{"vocab_size": 8192, "activation": "quick_gelu", "rope_base": 10000.0, "rope_fraction": 1.0, "tie_embeddings": false, "parallel_block": false, "beta1": 0.95, "weight_decay": 0.0, "schedule": "wsd", "batch_tokens": 16384, "doc_mask": true}
Each number is 128 + 24 x the weight over its row's rms, rounded and kept within 0 to 255. Layers, rows and columns count from 0. Numbers have three digits each. The size before them is the row's rms in percent of the matrix's.

# layer 2 attention value, 64x128, rms 0.0485, rows 0-63, columns 64-127
107:109145107105137139163126145149156127165185152136119119103125124150160131129121135131093127140101130143141142096173116126152080167111128146144122126171144137114104143130149082123127131124139136
105:113132131124119144110141145133120078171067106128114170105152087139133137166095116157116139087134146109098074148109134094092127109132174120120122164141115132134110153138121132114121135114091063
098:144101138131093128124151105150124156155129099142134123143145140134128151156161125127125156141093139153189111114092171127088092161157147138132109092111136147079142122078116106159120130117146099
109:124114153161099080133120123112107117102151132127197124134098173126182164138129110146106125095145130081132155156141133126092107115141166128151105113142137137142159104090115094135101074153160124
103:130108061143156119100110146109138103147169137186171073129172127108124135169132138132145130114134134126125118135111061132156116134124120134098138148110121134175110182127159140138146174160161148
108:136087134139119150108129147120128125114104171130185161124102112137133118168150109118109147151114101124122094124118142103142179140098142145138122130105139082082103108107132149074082123149153099
099:125101182126111153074171128115131147149153093111186109145133095134170123112114120115128173060142095107122099119143149133123146127131107151117127152083146137180115125148112155107164060118137158
105:134090122137120162084101132134150159103153187139138128166116183163137099141119138111181109140141116126108127156136126138133157148118138108136123133130122148128128190140130090152113146167123106
108:161173091135128128120158127147101156109145124111098101159112111130117178099121148156136149133120127098100102138144137133094145154085143092123081138132160153124106090136094160108131132150067135
106:152148127132140100096158117094149165129116129142099133126168110141098125098142106119109157126112132107173106120150144154129092153128099087100113141121155102134127142108162114134155141149112106
100:113181123123102132123129122118114147149115095127127161103105091125116151133135125103179132104095129115165142164082112167094144129109143132207127133125126145126140124070123136128133110153120132
094:128136134102151150119139110109118157174099176122126077095128124126073152139172155159140134115131153117135153118166163132148120091098095115162106066147095169111125135115094119160169100141173113
104:148135098128134175145091090105111089134132150120118120130126110105121152126119110125137128128133125106106150119109127062128129108149133148142140133104172111150165070128158106160123134086140085
102:147143145066122132105103114121163188093137159127128142158154114116136127121165116120095142154117116094144172152154129118144105145117122108130121104081109123155131109087157137131104103101092112
096:098126140128140109136111106159116131136139069097100127114126161124110114156124155151101127137167112107121116087066165104149120186158132139116115123136104144142120106172148116133105115135120090
103:087113128145131152096119088116129163125115113126101151112124135146138116126155165131126180146172128107141144132128166140152131100105153114100146113159129114140149118172132144088124162104108110
103:111148117079070069141129093133151124111111123113125082121084147089171157125170145146172164129123121126128143147143136141101155124173150083127161143126106118132135112125146117128124143137156144
100:103116154152108101162116148148126116143147116139165135120168079133060161125103158140105149159166106148105115175109122105084132116112066134139127158087160102083137131145104133140148093134126143
096:113136137122115160145117190117131114149158110157144081122125134163119107120146135139113150150138126136105087129116097134118156184171153100158121141112125159152141134143080123094157150101089142
100:106149136096160175151114138156131100146134124093150139133158113118098118132141127098167142139136145121128095090142093154127144155113104137128134109128088148093175172088119103163135149172165139
104:129135093176099115105129128106156102115138136133129079110162132159114126120165116144114140130160145121143135124163132119135118146127145154152165103123143089073105143150122119100141118173110143
106:117114105169107172150141142121132108141139149106112123143127132119089091142150101118129155120171121170095122096158127119153116114131088139177103111143119114115109085131135098121110142131114127
095:123137170150147135110127182174123159133138121135151097112116101158092162095108152104139125118080171137145139137094120135144177123140094136127129177171151137150128087120140124079129113132112139
098:135138139116124143109130136098099086155161120183093099130111100136091077149128144108114152158098120117147130076118143163074085086110138122123144154148133147127139137128137107128140152134145131
105:166133088139153110113131132127125155109128097123131118165151107167100145138142141099147091117134114156119142106161089107122118121129132160166140192145179154102185146142111117157141105127147149
100:089109132088146130086130130104100105106096098172121095165116130114158118141139158110131155101119120135112100091138158124133126162100123089160113148083123129129127126098143131117118140181123115
108:120145110122152123128143107109100157132163156141109132162109136108143096105188113110137115133088132127127094118119143070105131112165108174130090137120124113128091144129119135122125098153071173
106:137170126135128156107106169131125091122160129116085124135148119086082145142085081175136138133142139096133189118123172147151147131175137146137127118127142095111130097139123105149092112158122083
102:114159100158138131131144133154129097159088130121109159136137155147125136112110109136142173147095161093171124125138117069156106111105117099171141155129112119134162083152122141158130097128115145
099:127147135162139132144088126134097098128160120068128073162152146133122098107146127110140181116100148119142080104122118123083105150119152129131127161127143122157117085137152144106145138154109117
114:136193115147118153114151121131175115085114182126130141117137067133140107112140127103149111114138139118135125182096099132108096119166101110117154139112154130094126117083145112127160124101123085
098:142145132141098108138139145110105113103167174156152119142133133166160147143143154150142177104132085106109145093092120130155109150137136139119148156165112105149147126118136101122115119082150113
095:089127114142136111133140126124143108171150109153109105152121149132133106122117109114097082154148152128151144079125135160146105148111125084082125099135089120135186102153131085139122098137074119
094:123141179079142111109141094107123104159114197094151127114170126161087127154175143108139156074129130097087122086135149121112128078126134137127136124160154160100111124076128145115108135104141094
098:119114132136143142106127156142118099117165117113141173164134108114119152142058156153156171182119144132072120131122110151138148160166137139098173117155132176071110133147145120135153128124152114
090:130072150182164142123113130135153104105142107121113100083142093106181145113155143136149117114122149140143148125130100079133129154121136105099138162136105130100148120127117100099114112078132107
096:089146158112109156151122109133128106130116140129133103114122127113161099114092133159129111118140163126141159128114083117105129122105135119132151119134122175107076132143161154120095116145151120
099:159172144141158101131138148149124158146156159130101125116156111159162109134129121109105128119122115113121100194155131145114101147141125142148143134099090165111124136096135166163141136136139117
094:134129143126139119143075108132128118155103158160113100141117125166147108164128081104162135155097124137101112150120137128159178123144148113147140102139153124127106151110093124161105152151123131
098:124147121150083174139170117149144152155093114165176132129167130168101133148157128114160133122117110124138153119157089116126107135140139110143144113139126111150101127119150102158188117123119144
100:172137126125144128145109130115156128125109138143155161137142135129141118125057141128116139112168104142137126134165180124156123143123156100130148136117127179152104119164142170163135133136095140
089:155109135109143075139124148097097162123135137127137116112102150125102125105124131162078122096130088118125136170138122108171122119117141111123075122130137100098107161074104093101153111143147141
099:177141118129166164127156130095129131118155085127102092137151085123142094147095161102155146116129133124111118090096135173109114120114162133106128125139157142099123133116106112121148091168124140
099:161109111130148127151112127132099087142124112106093138154122147165115136193100137157140116098133133111114142169125101105149166086075141088148107102125159077106181116150097143112105154116116136
088:152071117110129096105123125087142158126134153107186105146099118151105105116140129135152140133127154122123180103096123171105161147091188124092129126122159122088103125118128123117101135111092133
089:091134093109105158157087161111116121143130147122098088114129143161126179127088148131143123118149113139120137127080147158128137142141110160135152083107108128155087154116104132135165114110111103
094:157118128120126137116128133159082122103141080117114112131127128145085115105161172190147152100125162148130094123136178112104117147130083119098123114130109162149169094111140112179136143112154143
095:153098094150136118068139119142121167143086145086137142143095163113129142120113113117121131122155182135110119126109143121180127106129084109084130132098088134158117156124120121144132146143136156
106:114147098114104144098084164128176114155110134132116077178123112105121145198085138169141162167124128118124133164123109134106125155104137154108126106087112159126087185091135157121092123144123136
100:107093145094124101143120165138168143200114136171096118088134135114090143114136139168134129090143148138120123109111126131119142085134151138111121120110142089156150130098115148108125135098152142
103:130111138126134112165101137111131157170150114128127132130117100141109156158105113084125122093077175136176126094172119113109094164109118142108094073109083114138139113122147143106118123141153117
102:154112105091143128110146116159102138169129180163149132154132119127112134154122074130127140167112140118129122125135113160134135124120144180140135127123133116169136086118144120135131121161188136
097:127125135125151140112109127102107106132085108170109117152127127118123139124138112093149120153085100147146141162146109139101179093150143166112123100124085141119093105157132099124170166141131064
099:120154131107119109101128103099155140146125090108110117132104130210099137142127190115159119144095139118116120149129166123085134176125187134106149139124102086116133171116145137130109143107060127
103:149150135121131187177100071138133079087161138111110157098133083132130081141119138145152162170144128107153169115146143135124110147138114114144159113135156146139110150100159127135123137080094139
095:143138096097094145129152108127131115098103105141184109138095163146120157107077159126117156128145080143153153102085127117151121123135135121144131152130126119159132118084137140165131133110180127
100:136114158106129171138128142087174091106159141120143145133123111081130139156132144124097143150117101091121136149138105143150112117120107088113137114102114108123136117157134129165090095117153156
096:177131109140115100142113127123100087123128183116092126101128108124103127080120111114105120112140150154075143151150128135155122197086114095141156151128150116125100125131101094113131146139136118
101:164116107125148147119158170151118120134170115130104116114153131103105158096133130118160101151104101114147126066097137110146135114122145157166100119145125138077102145187100119139154169149140093
100:130081109130101112128150092183101104131165142157155123120175125149076155133150156095152110120120121137099179141117097150123130162140141126138147107107129116137124101132123168135104110126172153
097:145118136135115103184112136108141101132126098113108116145177148130153156108136100085121109139148137097112129160162146164131139158135122088112142157113157155145149152102118139109126123126152137
101:132121125112116140175127154093096121125154100131150149128146173159162108105095089130155147138117083138122114123128102136135088127119116195106143143081143162076160113130117191150086104119117105
093:123099162124112122096165095142156155099125114114141140099162121138143146084143124116091172124165146124117162152134152133109127126124136188068138118123129120132116116099150124112133135108120140
098:149172123135111145103112127098097123100162144118119157094104087124110121088081098092108125111118122140095179099128153170121132120171101129121128117157138113120135110116140147110142117123107162